Weights of a small GPT-style language model, trained from scratch on English Wikipedia.
Size: vocabulary 1024, 6.22M parameters.
Training: a variant of SOAP for these matrices, 204M tokens, 3116 steps.
Each number is 128 + 24 x the weight over its row's rms, rounded and kept within 0 to 255. Layers, rows and columns count from 0. The size above them is the row's rms in percent of the matrix's.

# layer 6 MLP down (transposed), 768x192, rms 0.19, rows 489-506, columns 0-191
size [100  99 108  97 111  92 102 100 100  91  96  91 114  79  98 114 113  94]
[[ 57  94 128 155 129 158 135 125 147 113 127 155 162  83 128 115 103 129 151 116 105 164 110 108 113 112 125 111  68 145 171 125 140 113 144 125 102  76 153 111 174 118 190 138 167 135 154 118 172 133 154 141 113 102 126 139 119 148 128  97  95 104 147 121 141 150 154  94 128 117 169 123 127 143 152 150 118 125 156 152  95 102  60 105 105  86 133 137 134 165 127 117 107 145  90 128 107 139 139 132 134 175 131 121 139 133 105 128 128 149 160 126 161 107 140 125 128 148 104 135 127 142 131 120 141 128  90 109 158 164 148 136 101 126 137 134 120 123  91 124 173 139  96 122 126 123 148 123 110 167 111 148 133 109 142 166 146 144 123 135  96 175 113 168 118 160 102 128 136 118 151 111 114 125 111 146 178 152 111  93 161 164 161  61 118 113 103 129 135 130 115 156]
 [102  98 135 130 140  97 155 119 130  95  63 130 126 177 124  82 114 112 142 100 122 168 153 106 117 117 123 153 116  91 118 138 101 137 108 161 176 140  82 126 102 155 123 111 135 120 153 135 105 112 164 151 141 106 130 112  98 147 101 126 119 127 132 155 139 142 106 162 112  83  80 141 122 122 138 168 141 139 131 127 151 145 192 104 105 132  90 114 129 128 163 138 159  93 134 152 150 129 123 107 180  82 143 150 129 146 136 136  82 119  94 122  82 126 126  99 186  79 128 129 110 122 125  89 121  79 127 123 182 122 106 141 120 114 115  94 107 120 119 124 105 160 118 132 145 102 137 119 118  97 125 137 101 154 137 164 145 166 165 135 122 120 147 154 104 127 120 124 129 100 149 106  88 147  88 131 131 132  97 182 137 124 134 111 117  92 114 129 138 142 131 166]
 [127 118 110 100 138 149 118 115 169 112 144 168 111 119 126 145 135 104 137 108 157 169  99 111 107 120 134 123 137  74 170 129  98 133 121 161 174 134 133 110 150 123  65 123 136 149 141 125 118 118 106 103 143 185  69  98 124 154 151 126 142 108  88 109 111 171 135 136 133 123 165 110 116 145 139 105 136 127  94 117 118 167 105 148 132 183 132 106 123 106 129 127 113 110 141 145 109 153  86 155 117 112 101 161 100  96 148 150 164 122 123  99 143  91 160 179 115  93 109 159 137 138 132 119 138 114 158 157 159 141 137 115 140 118 128 119 109 180 141 127 106 122 112 154 127 142 126 112 114 151 140 118  93 109 135 123 138 118 134 137 124 122 136 129  88  84 114 101 146 135 124 145 155 116 151 137 105 119 118  70 107 128 119 224 112 135 110 130 179  94 149  95]
 [150 121 121 134 137 125 106 109 157  77 120 143 102  88 131 154 125 133  97 130  88 119 114 125 106  96 146  97 177  94 134 125 139 108 158 104 196  85 134 147 113 108 155 100 142 117 111 139 112 134 142 133 138 106 120 127 160  99  90  87  98 138 135  99 171 108 100 149 125 129  91 125  89 154 128 104 112 145 117 111 136 181 109  92 134 124 142 115 126 106 133 135 156 139 137  93 106 127 109 141 163 160 128 131 109 158  71 172 134 155 134  78 136 110 109 108 142 107 119 128 150  95 127 114 162 149 110 120 139 149 123 134 120 145 152  93 114 139 153 114  93 130 111 138 123  96  95 108 124 144 118 173 126 150 154  74 154 156 128 133 157  80 136  95 113  96  98 108 104  92 100 163 125 155 154 103 123 134 132 120 140 111 162 100 102 115 159 154 121 168 161 166]
 [175 153 109 147 140 148 120 137 100 107 121 119 122 102 173 182 166 139 121 180 129 131 167 107 143  68 127 149 175 173 127 123 135 117 140 127  73 154 156 139 116 158  96 128 133 124 107 156  72 126 131 100 142 124 168 118  94 123 155 184 136 116  99  91 107 141 140 165 165 135 125 123 126 141 117  84 117 104 141 151 118 114 139  93 106 162 142 114 142 149 108 111 114 130 139 158 147 133 128 119 148 126 151 109 177 131 108 130 155 121 120  94  88 154 117 174 160 113 125 139 133 114 149 109 128 154 120 125 103 102 148 107 123 144 160 172  92 129 131 127 133 148 138  82 109 106 128  67 140 159 127 155 140 166 116 129 101 163 128 103 109 166 154 119  86 160 104  98 102 147 116  98 119 136 131 122 120 152  83 120 118 123 109 145 119 116 130 102 117 111 118  92]
 [131 139  81 146 105 137 153 111 168 120 117 168  55 138 137 164 102 141 146 109 142 124 101 172 121 157 172 128 134 147 144 125 142 118 130 129 117 160 108 126 128 152 111 153 107 123 139 128 165 127  98 135 160 131 147 180 120 146 156  95  82 100 106 144 132 128 107 158 161 129  91 130 115 107 108 132 130 124 105 147  96 112 152  99 164 151 129 119 136 113 163 138 123 150  80 124  99 130 123  91 120 112 201 142 158 147 144 146 157 162 112 104 129 132 151 125 134 136 105 149 131 114 112  92 180 144 131 151 143 141  92  77 108 111  92 112  94 139 118 124 129 129 147 168 115 118 144 136 103 144  89 118 133 184 156 142 127  99 145 151 127 132 124 146 127  96 139 134  97  68 153 128 109 101  97 110 132 184 109 117 110 110  97 122 121  81 122 112 113 130 137 169]
 [101 120 123 114 110 150  84 115 112 150 136 158 131 145 160 115 123 123 146 147 121 136 139  60  98 138 119 157 171 143 126 118 139 106  84 122 132 139 179 143 120  94 135  79 140 110 114  93 114 116 111  71 156 109 111 122  75  89 143 122  95 110 113 150 119 103 156 157 132 131 141 139 136 115 120 128 109 121  95 106 148 113 102 123 131 100  55 113 114 168 127 127  91 124 140 164 142 113 126 125 118 107 164 115 134 107 107 124 142 126 186 133 134 151 133 122  99 130 119 147 122  87 150 112 122 157 152  92 134 186  92 126  99 136 128 100 114 141 139 119  98 136 121 109 156  91  79 154 100 126 121 128 132 113  96 154 154 125 121 135 121 115 144 130 137  85 139 105 133 170 112 155 115 101  67  83 129 151 126 137 100 136 129 156  94  99 194 150 119 106 134 127]
 [137 124 155 126  95 167 109 105  99 148 157 117 108  71 153 104 141 151 119 114 114 169 150 116 104 143 154 140 101  94  92 130 150 128 110 126 132  99  87 139 121 120 187 124 131 128 134 103 146 145 141 135 126 126 154 129 163  86 150 104 132 116 122 130 116 157 123 110 158 162 173 140 136 171  97 135 163 126 111 127 129 102 112 165 115  86 121 163 132 120 125  92 114 179 160  87 105 158 134  86 123 106 147 159 134 128 117  85 137 116  82 134 127 141 137 137 107 148 176 140 127 120 173 147 147 124 148 135 153 149 129 136 152 169 147 124 108 124 135 136 111  89  90 136 128 130 116 131 120 118 122 144  98  98  97 140 124 117  96 134 157 154 100 113 117 117 140 146 170 158 153 147 169  66 111 113 118 126 118 162 133  95 131 143 130  80 159 174 115  86 172 161]
 [113 128 101 106 119 150  98 160 127 147 106 118 121 125 126  86 180 115 150 112 148 155 119  78  93 138 128 142 127 166 112 185 105 115 126 155  73 110 123 191 140 127 128  92  84 162 156 138 162 107  94 133 148 126  86 148 111 130 148 157 121 111 149 103 113 148  86 129 109 175 146 123 134 151 166 122 121 117 137 111 122 121 133 158 140 113  84 123 140 180 161 103  99  87 177  70 146 106  82 125 144  95  98 105 110 172 105 103 140 142  99 133 107 145 112 126 119 111 126 135 131 138 108 126 146  83 130 124 136 151 145 126 130 163 126 173 138 122 120  89 111 163 148 113 164 155 131 118 174 130 105 145 138 116 122 116 143 123 164 154 151 118 119 107 132 122 111 104 122 140 122 133 127 136 157 132 161 107 103 154 151 139 107 107  77 108 166 109 152 134 135 113]
 [182  98 164  97 125 112 117 126 153 142 156 147 116  98 149 144 159 122 144  97 136 132 109 126 111 156 133 130 135 148 159 138 131 152 159 130 186 129 144 104 125  94 126  96 120 122 130  60 152 139 137 136 134 124 137 126 153 145 119 104 130 166 141 101 126 102 115 153 155 127 102 122 114 145 133 111 134 122 114 175 140 140 134  87  79 144  90  98 100 117 132 137 154 153 116 168 107  89 126 126 132 128  97  79 138  91  98 111 136  92 145 111 147  98 112 117 114 104 157  92 163  83  94  91 126 159 106 175 144 104 126 144 118 104 116 174 101 120 137 134 123 148 128 156  97 101 107 105 156 121 129 115  97 107 124 120 124 179 136 175 144 147 126 166 146 109  81 107  86 154 117 111 108 111 156 122 111 132 111 121 104 182 153  89 104 115 153 177 110 130 120 124]
 [145 135 105 162 102 127 109 130 165  93 138 130 107 110 115  99  89 138 149 123  98 101 145 120 134 129  87 135 147  95 145 130 138 138 128 145 107 113 147 145 143 142 133 133 142 145 124 125 158 125 101 102 128 147 101 136  79 140 130 100 133 152 111 142 149 128 108 129  97 106 130 125  94  66 118 117 122 134 128  97 131 103 113  82 133  97 120 122 125 143 179  79 145 103 127  85 161 151 135 104 145  86 130  51 140 161 155 124 145 143 160 130 147  94 122  99 144 124 119 138 100 137 104 121 133  91 119 120 113 144 122 124 151 199 143 146 100 145  73  94  86 143 132 125 145 134 122 137 112 157 133 128 130 138 148 117 132 150  83  95  86 138 138 156 135 177 145  66 116 158 126 103 102 140 150 163 150 113 109 113 136 132 136 160 144 138 150 183 113 172 172  98]
 [148 126  95 167 103  92 128 106 148  68 140 126 117 127 110 146 125 173 155 123 125 123 130 126 101 128 139 141 142 128 117 166  96 126  82 109 121 118 140 131 162 192 139 131 127  99 110 129 134 134 111 158 120 129  91 150 168 120 130 141 182 131 174 126 101 122 121  59 170 113 157 135 103 144 143 141 121 111 145  99 121 163 130 132 141 126 123 141 136 122 143 118 107 103 112 152 143  86 141 143 138 166 153 139 147 132 107 113 172 150 136 131 141  74 151  90 105 109 150 112 146  89 133  96 100 113  71 111 163 157 140 111 171 110 150 146 116 106 144 128  97 148 128 129  89 117 154 132 128 115 162 150 110 137 153 125 107 152 122 153 130 148 128 175 154 152  84 146 126 100 111 139 127 133  92 119 111  68 122 123 135 155  99  97 104 123 118 160 117 169  73 110]
 [102 147 125 118 174 134  80 106 116 116  81 129 134 129 166 115 131 102 107 105 109 142 142 159 144 128 164 102 112 139 117 124 127 128 149 128 149  72 120 122 104 135 102 131 173 134  88 121 107 126 146 127 127  84 118 107 136 126 113 124  78 100 133 149 153 180 127  99 100 149 153 139 131 120 146 134 105 105 150 113 103 156  80 128 123 119 146 121  80 152  75 117 143 109 129 133 137 104 118 131 137 101 141 175 130 157 124 118 120 125  94 146 104 118 167  96 157 137  86 121 128 163 123 144 161 140 111  96 153 115 114 128 142 134 101 141 128 117 178 145 182 106 102  99  86 153 171 138 140 151 189 126 120 112 115  88 154 143 130 115 162  93 106 153 105 122 127 137 149 118 138 119  87 117  88 126 147 161 136 130 145 125 110 188 107 171 169 145 143 143 102 162]
 [111 161 116  96 132 178 113 131 138 182 101 108 128 126 138 124 109 133  86  91 175  92 124 134 117 116 161 127  83 144 101 151  93 146 105 122 173 177 116  98 108 144 149 126  94 140 129 101 137 110 154 113 144 140 107  87 128 138 135 111 142 146 136 103 144 141 153 179  96 118 146 116 142 126 149 107 109 123 154  90  89 127 160 122 132  94  74 132 142 117 119 167 187  83 103 150 100 124 131 138 171 124 156 115 168 136 109 149 124 134 113 118 132 153  88 108 122 120 151 108 176 120 131 151 112 146 145  91 144 154 140 139 107 159 144 111 126 165 132 111 136 145 134 155 137 113 142  91 133 140 120 177 153 136 154 118 159 133 120 139 120 115 102 161 137 114 175 137 125 101 153 153 153 142 105 130  81 118  76 134 114 113 145 154 137 121 110 166 149 101 181 115]
 [ 95 165 118 166 125 145 107 146 100 140 126 123 159 135 154 103 114 128 142 112 121 119 119 110 133 132 179 111 154 104 118 134 117 138 110 161 122 142 148 161 191 149  79 115 114 105 122 180 152 174 131 146 184 105 111 139 118 159 152  96 137 135 156 116 154 100 105 134  92  96 132 158 104 157 103 134 114 103 127 127 112 130 125 109 130 141  88 117 152 113 156 109 175 156 157 138 156 156 161  94 172 119 125 138 135  81 129 101 124 151 144 139 112 133  91 110 192 108 122 108 157 156 123 128 112 167 147 100 128  83 129 129 147 162 131 120 125 134 150 114 140  91 170 131 140 155 123 127 139 105 117 126 137 108 155 133 108 130 135 109 105 111 121 181 111 163 120 106 145 120 130 193 126  93 139 154 110 131 130 108 103 143  73 107 136 130 124 122 163  84 145  82]
 [ 90 115 125 139 118 116 130 121 128 147 145 105 180 134 163 170 150  88 101 169 131 184 100 135 120 179 133  86 109 149  90 103 109 117 149 161 159 126 123 116 124 125 163  88 115 160 131 174  99 105 134 117 152 120 109  77 122 119 159 116 136 145 144 114 120 101 115 138 145 122  87 119 148 125 118 115 121 150 111 118 151 143 127  76 144 149 145 149 167 126 142 129 152 125 171 123 150 113  95 155 173 135 107 147  43 102 136 138  84 131 167  93 160 149 133 125 147 117 110 107  81 132 148 111 140 164 121 136 139 134 130 150 130 137 118 128 112 126 119 112 146 136 148 154 129 153 155 108 127  90 149 119 134 137 142 117 169 108 134 161 148 153 130 122  69 139 163 119 133 141 106 127 165 151 144 122 164 151 150 104 116 153 114 183 129 179  99 111 151 130 120 110]
 [126  57  89 143 126 116 120 119 100 131 138 101 154 105  91 141 122 137 163 132 156 107 174 117 139 134 142 122 123 124 121  90 162 172 124 185 121  88 159 152 146 119 118 171 141 107 145 116 136 112 139  95 172 125 106 114 109 127 123 117 155 155 111 136 157 135 107 135 100 114 126  96 113 167  98 141  99  93 160 178 138  74 181  83 132 155 148 107 119 131 132 116 155 158 152 170 169 129 136 132 133 147 141  95 158 138 153 122 158 127 118 145 127 138 110 129 154 168 105  87 110 138  84 168 110 107 166 160 184 146 144 102 121 144 140  99 109 100 119 108 132 147 109  98 143  95 134 102 121 117 125 111 149 124 136 132 130 129 161 169  97  71 110  89 129 140  97 151 119 121 152 123 135 119 121 122 101 128 131 122 146 118 144 145 136 178 146 139 129 155 139 125]
 [123 119  62 132 138 140 174  98  82 106 124 118 144 111 137 120 112 112 149 145 143 144 149 131 148 112 146 111 184 165 119 145  81 146  99 152 113 109 150 106 134 136 146 167  73 117 149 103 121 129 140 148 138 118  99 142 114  87  91 114 157  97 114  90 170  97 114 115 127 128 115 104 130 121 122 115 109 111 185 131 124 149 126 110  87  78  84 132 102 149 126 150 146 123 153 157 141 179 101 123 146 148 127  93 168 153 138 151 101 149 164 153 118 146 119 123 109 149 110 120 125 128 124 186 119 138 119 117 106 154 103 102  84 154 160  97 115 120  96 164 121 169  87 102 106 163 124 154  90 112 117 104 148 149 123 119  93 115 117 136 148 141 137 140 103 153 111 133 105 103 128  65 117 104 123 132 158 118 105 142 123 103 146 144 138 116 123 132 103 148  85 134]]
# layer 6 MLP up, 768x192, rms 0.184, rows 490-507, columns 0-191
size [102 104  98 103 100 103 100 103 106  95  99 105  92 101 102 112  93 101]
[[150 118 151 130 161 119 111 179 144 121 147 104 180 140 121 118 105 146 148 127 141  77 124 125 102 138 120 101 141 135 154 155 111 158 153 138 139 162 143 107  95 138 144 124 170  86  98 110  97 117 153 123 137  79 175 126  87 149 109 132 150 103 151 120 116 134  93 166 167 132 115 125 104 168 100 195 132 131 126 162  69 121 135 121 157 167 119 155  92 137 125 148  89 162 117 133 134  80 107 161 134 168 128 137 131 132 202 123 145  95 143  81 155 139 124 147  95 131 130 114 152 129 127 128 144 162  87 135 158 167 130 126 130 125 153  94 117 120 122 131 122  95 135 139  80 122 130 160 105 136 136 133 128 152 138 127 126 170 127 101 123 118  93 129 157 128 166 132 121 117 117 159 129 128 134 110  87 102 147 152 143 156 138 150 133 117 126 143 173 146 157  95]
 [122  91 116 130 104 110 107 153 112  88  87 159 144 133 104 110  98 118 154 164 130 132 102 145 201 137 101 140 103 134 124 139 112 148  67 127 144 153 114 127 151 148 132 101 138 112 104 153 161 131 131 130 119 170 202 114 169 134 128 165 102 127 129 157 162 167 143  87 187 129 147 110 103  87 106 100 130 132 140 142 124 116 123 122 106 161 128 122 147 151 155 137 156 145 106 106 136 155  96 149 117 132  93 109 150 145 123  93 149 124 106 146  85 117 131  92 123  96 131 149 163 125 108  92 114 117 101 121 133 109 158  82 165 124 117 116 128 121 137 102  84  92 143 144 127  94 110 128 146 111 150 174 181 134 140 158 117 109 101 148 120 118 147 134 162 114 155 163  78 104 100 143 146 126 113 143 144 132 118 105  99 139 128 164  93 138 129 101 152 126 129 121]
 [ 96 111 154  95 104 143 102 156 120  90 167 101 114 129 141 100 126 113 163 129  99 111 130 125  91 131 128 117 122 112 144  94 130 128 146 128 139 122 144 166 125 126 132 146 135 127 110 126 108 118 120  69  89 133 133 124 119 142 133 120 125 151 106 107  98  97 160 112 118 118 124 159 107 147  97 183 106 132 113  87 127 132 124 113 142 144 192 143 116  98 103 118  70 105 117 131 129 139  95 149 139 132 138 130 131 101 166 121 119 120 125 127 175 135 135 126 118 155 135  52 111 129 124 129 132 103 145 148 117 107 111  86 128 117 130 111 106 145 151 114 118 124 150 151 133 148  81  92 168 163  89 144 118 124 102 144 121 154 139  99 128 196 122 116 141 120 170 159 126 131 132 116 107 108 166 180 164 138  73 186 129 130 113 114 139 151 109  88 174 122 118  66]
 [ 96 144 142 118 103 111 127 163 119 135 122 124 162 143 162 128 121 171 102 110 132 113 104 110  94 108 113 135 122 165 125 124 131 171 147 161 153 134 122 128 118 156  90 111 117 142 113 153 153 116 130 126 125 107  95 128 191 114  84 127 143 151 105 125 123 148 180 146 182 126 113 150 139 147 135  87 150 169 149 137  96 140 110 164 112 159 136 131 160 134  97 148 125 137  80 123 127 169 131 125  74 159 148 119 106 139 162 154  93 128 131 163 114 152  90 104 119 115 107 105 103 118 127 101 153 131  71 123 119 134 107 140 118 110 108  59 125 110 142 112 165  99 144 156 125 103 147 119 108 111 126 135  85  82  99 123 159 117 172 165 117  94  73 145 144 128 114 120 129 120 151  98 151 176 125 122 123 119  98 146 146 128 134 121 131  89 149 113 120 117 132  73]
 [170 126 175 115 128 101 126 186 114 182 101 125 143 122 113 115  81 101 114  83 132 136 130 116 135 140 103 101 141 117 152 116  93 135 104 130 129 108  99 124 153 148  80 157 139 118 116 165 100 138 126 106 106 112 109 131  86  87 158 103 115 157 151 125  95 110 114 136 120  98  78 113 159 188 126 138 131 124 102 123  90 111 114 131 115 141 122 125 131 139 180 116  79 152 130 110 124 111 107 150 127 181 124 119 159 123 121 143 126 106 155 162  88 115  93 112 133 110  91 144 150 133 109  87 154 126 131 130 145 120 138 138 152 180 100 158 107 133 148 138 137 113 137 155 135 124 149 152 144  94 176 149 152 106  93 126 110 101  95 135 161 123 100 126  93 101  98 134 133 144  96 116 115 120 117 137 138  96 147 176 112 138 135 147 111 131 113 107 107 142 158  57]
 [176 160 140 154 125  90 127 129 148 147 170 119 138 155 148 147 167 132 120 162 122 108 139 141 137 121 114 155 123  93  86 118 129 158 128 156 129 139 128 152 179 149 151 145 194 141 131 152  91 128 151  94 133 162 116 111 156 131 161 100 112 127 164 106 136  64  93 109 122 125 141 140  99 141 125 131 134 170 172 149 120 100 147 135 115 134 150 156 132 133 121 159 128 100 174 108 123 124 108 125 130 104  74 149  99 156 144 110 147 123 130 112 105  98 128 116 144 137 129 110 158 113 103 108  98 145 132 115 148 105 147  99 122  93 152 131 104 152 137 150 135 168 139 133 160 102 154 162 119 128 135 131 119 147 147 105 152 148  85 164 120 143 133  99 157 123 104 145 164 141  81 148  97  85 139  94 127  94 157 153 135 126 143 131 120 125  75 115 200 165 102 115]
 [171 102 102 138  87 130 109 154 118 137 142  72 124 170  95 139  70 119 134  83 103 120 111  98  77 125 106 125 155 126 127 122 148 100  95 120 153 138 149 134 117 156 146 112 141 124 109 145 133 144 118 139 143 134 119 137 151  94 175 141  70 102 133 131 137 131 150 165 169  86 151 142 150  81 133  82 142 141 120 137 131 123 105 121 125 116 116 151 123 172 127 140 142 115 162 181 101 133 123 103 116 123 156 131  70 170 167 131 126  75 118 164 109 128 120  84 158 132 147 100 141 145 115 158 148 149 119 147 114 124 169 118 127  84 136 108 124 153 139 127 103 136 130 130 118 109 133 123  86 142 150 153 128 174 104 125 131 153  92 154 129 100 114 149 126  87 133 140  90 105 115 124 123 100 152 163 146 133 138 179 161 140  85  99 117 118 105 108 146 158 119 136]
 [120 117 105 133 131 115 157 145 140 136 120 126 159 116 110 149 147 155 140 192 129 179 153 136  88  93 134 124 103  96  84  85 152  96 106 143 152 108 145 162 144 122 129 122 185  92 102 180 121 102 163 123 149 123 115 161 143 145 148 120 113 105 136  84 114 105  90 107 147 105  97 132  95 125 146 108 111 123 137 149  91 139 105  91 166 160 155 121 147 136 121 127 115 141 105 132 119 142 111 133  91 106 140  66 120 112 111 119 120 166 136 131 111  92 173 112 122 153 152 105 130 128 142  86 100 121 124 113 129 142 124 117 125  65 169  94 139 143 133 133 114 155 116 145 123 116 122 130 133 161 126 149 115 124 158 139 141 189 137 123 142  92 105 145 106 110 148 100 133 147 101 110 100  79 135 146 170 171 185 142 118 111 127 127 107 139 147 109 148 152  85 133]
 [132  91 139 185 105 161 115 176 135 121 113 124 165 155 132 118 116 102 133 113 159  99 127 134  82 158 122 181 145 101 133 155 176 115 163 134 129 135 136 131 134  97 133 144 114 130 150 129 145  98  93 113 102 121 137 124 137 119 137 202 144 181 161 119 116 134 115 138 159  97 118 106 133 101 105 135 106 100 125 122 160 155 137 116 119 157 123 151 135 120  72 156 104 144 114 148 113 130 141 123  90 137 137 148 170 159 146 150 180 131 147 114 131 113 154 106 120 118 126 114 165 187 114 105 147 120 151 116 141 103 121 142 138 139 102 108 111 120 142 109 183  89 157 142 117 152 156 112 105 100 148 164  67 106 156 141 134 157 122 143 124 138 129 125 118 145 143 116 139 109  91 173 131 156  83  92 128 124 143 110 137  85  89 119 113 135 130 101 105  73 121 126]
 [161 113 126 130 127 113 100  86 125 118 158 145 141 147 115 134  92 135  93 123 161 152 136 125  96 140 108 149 132 112 134 130 127 142 138 138  72 121 142 144  95  84 113 133 118  89 117 117 115 128 162 192 140 141 110 136 130 153 137 142 122 143  86  98  91 159 137 145 136 100 129 119 134 128 100 145  94 101 154  97 151  97 137 155 137 144 155 144 169 138  76 117  82 169 117 126 173  93 152 172 115 144 107 135 126 141 106 101 134 172 139 126 118  79 141 148 127 116 138 121 144 127 115 119  45 150 145 142 167 136 168 146 131 135 130 106 147 115 166 135  86 124 145 103  82 108 164 114 122 152 139 127 111 123 135 122 125 148 127 102 120 120 114 130 112  95 132 152 153 164 114 130  90 183 115 129 104 175 134 123  87 121  80 102 169 146 157 119 112 103  98 126]
 [131 165 133 114 138 158 159 105 136 129 100 149 159 149 123 135 156 137 171 101 151 106 117  92  91 100  92 115 134 128  86 138 150 134 108 100 136 157 135 111  83 140 106 127  96 147 148 150 125 119 145  92 129 146 145  92 143 123 141 130  98 171 141 104 137 128  85 151 121  94 110 125 109 170 124 140 123 123 141 130 122 135 104 141 150  83 158 189 135 168 130 162 165  71 132 148 137 144  82 105 104 136 149 117 137 156 155 125 130 118 117 128  75 172 148 125 120  92 134 129 149 130 149 114 116 107 110 144 109 117 147 137 137 102 153 113 134 111 125 107 121 136 201 133 158 116 140  54 136 163 120  99 138 120  86 145 135 162 104 118 112 111 200 115 108 103 137 102 139 137 123 137 156 141 177 127 165 136 142 111 134  97 131 105 144 126 171 137 123 102 123 115]
 [125  76 127 152 186 124 122  98 148 148 104 114 130 150 106 147 132 150 157 121 109 123 138 158 112 143 144 125 114  86 113 131 139 135 149 134 140 132 167  92 142 144 125 143 154 133  86  96 146 143  98 124 100 127 103 132 159 156 141 126 119 131 177 135  91 128 137 119 121 131 112 120 116 178 102 129  92 129 109  98 118 155 187 146 181 129 178 143 118 153 128 177 122 106 141 156 112 129  75 103 113 135 105 129 137 128 132  84 137 158 150 168 175 148 113 119 131 116 130 148 146 107 103 112 116 105 124 132 149 155 154 131  95 136 150 116 112 111 135 114 138 117  92 151 133 165 108 120 186 134 124 128 146 130 129  89  71 124 160 118  83  46  92 116 140 135 139 137  96 114 155 133 129 131 102 140 155 129 143  99  82 154  99 165 148 135 101 111 121 149 121 161]
 [113 153 118 120 126 150 119 122 124  74 135 120 101  93 107 150 146 128 157 160  79 130  97 110  97 152 101 142 143 124 145 166  71 107 163 110 134 110 128 106 127 146 144 134 146 131 102 148 155 100 136 131 136 100 164 148 117 137 154 141 116 149 133 136 121 111 111 147 138  95 103  86 128 138 179 123 162 130  77 103 149 119 136  89 156 175 145 117 131 107 144 119 116 155 132 113 177 134 114 105 128 134 154 131 111 140 142 116 129 140  92  76 144 127 147 151 140 121 122 105 110 132 138  93 125 113  95 158 106  61 125 131 114  86 129 161 173  77 131 148 148  79 134 104 111 125 150 148 167 169 122 135  88 119 101 191 102 133 128 157 134 109 121  94 145 139 127 116 144 164  89 129 138 141 125 137 106 116 109 169  83 117 169 105 145 133 165 124 107 125 144 155]
 [122 161 136 115 131 118 155 175 122  96  80 155 122 144 139  61 151 104 121 106 104  96 132  95 152 108 118 125  79 133 136  95 127 162 153 162 142 121 130 117 104 119 127 151 144 132 122 122 105 158 145 139 125 147 115 104  97 126 101 122 132  98 138 145 132 122 159 114 106 124  72 138 151 195 122 135  98 110 140  97 105 136 149 110 128  85 153  85 152 109 178  77 142 132 169 130 121 129 150  97 142 118 124  93 127 105 132 142 111  76 148 156  93 112  78 137 161 138 146 114  83 165 112  90 123  98 117  83 153 120 154 103 126 137 136 167 109 137 140 122 100 138 111 120 149 113  88 125 127 107 127 148 153 147 108 139 122 111 123 108 121 152  91 109 194 112 106 136 140 122 149 150 118 147 101 133 156 130 136 169 113 118 143 144 121 100 180  99 147 139 110 122]
 [136 129  66 136 133 121 107 122 124 144  92 174  94  93 132  75 120 126 125 135  77 150 119 134 138 148 110 111 145 125 101  50 141 144 122 190 159 104 138 123 155 139 140 126 172 111 119 131 162 127 135 138 157 118 179 130  99 134 154 129 107 148 135 122 130 107 170 102  90 110 107 121 127  88 107 149 150 116 119 130 148 142 127 117 135 178 137 134 151 162 116 124 152 152 161 108 109 178 113 116 134 136 136 101 120  86  83 137  82 124 179 155 114 102 132 150  97 148 147 121 146 145 124 100 143 130 101 134 101 134 138 115  93 118 141 116 128 136 163 155 134 127 123 130 123 142 126 172 133 157  85 130 129  92 130 132 167 107 117 136 110  88 123 136 152 113 128 150 124 116 119 124 101 105 189 112 139 154 134 107 157  97 139 116  91 152 133 154  72 167 129  95]
 [115 133 151 122 145 127 110 189 155 160 124 112 158 146 112 147 162 141 124 126 165 132 120 115 103 138 106 123  77 146 121 155 139 111 149 109 146 112 126 155 130 104 124 128 111 149 144 133 153 133  96 120 144 160 170 112 134 133 145 112 101  94  94 111 160 105  91 111 112 141 129 104 112 130 129 165 142  89 100 126 109 107 141 118 140 144 130  80 134 118 116  93  86 176 173 165 129 113  92 123  85 171 142 131 163 110 108 186 127 137 134 111  76  74 145 143 129 140 140 103 159 133 165 132 138  94 129 136 135 150 127 150 105  85 139 114 121 140 150 108 171  96 144  82 130  94 129 156  84  78  96  97 104 132 106  95 114 124 109 129 118 162 109 169 180 131 119 138 111 120 134 149 163 140 106 115 112 133 143  95 113 171 121 121  89 119 110 105 128 161 125 140]
 [105 118 140 137 108 119 130 116  80 137 154 123 112 165 153 115  98 110 129 135 130 100  90  97 122 158 162 108 107 129 143 150  55 104 149 165 133 176 109 112 146 149 117 145 123 120 146 138 130 161 104 139 160 115 119 126 156 132 133 136 148 167  95 166 135 168 121 121 103 101 132 168 100  98 117 151 128 152 141 168 128 105 106 147 105 139 141 135 147 179 119 144 131 139 123  93 118  97 154  98 128 148 110 136 111 154 135 155 133 106 118 154 108 129 150  61 136 132 121 146 121 115  93  97 144 113 105 118 105 137 124  81 169 156 133 125 145 152 143 113 183  81 143  96 118 132 118 101 130 104 105 163 104 164 164 131 114 178 150 133 154 117  92 122 124 117 149 111 133 107 149  72 138 153  72 128 142 155 120 119 148 107 131 149 166 164  81 119 113  98 116 144]
 [185 168  59 140 153 120 142 133 115 124 125 156 168 123 146 114 151 134 117 129 111 108 144 131 146 118 131 100 115 118 155 152 149 119  59 146 111 125  81 113 150 141  81 158  97 128 126 125 101 176 104 163 150 128 124 143 126 164 117 118 125 148 119 146 129 177 140 167 129 136 148 113 117 100 120 147 131 119 105 145 121  96 127 139 153 132 137 138 137 137 108 130 111 153 144 140 124 142  65 144  86 117 149 134 159 134 143 111 132  81 126 127  89 112 198 120 143 128 122 115 113 126 106 127  96  96 161  86 121 112  97 146  93 152 100 137 112 137 125 121  89 148 133 116  79 158 111 129 104 165 129 146 113 109 126 176 101 140 101 141 115 113  86 149 126 159 143  74 104 147 136 110 132 166 150 113 161 129 133  99 194 143 113 161 132 135 111 138 129 137 108 161]]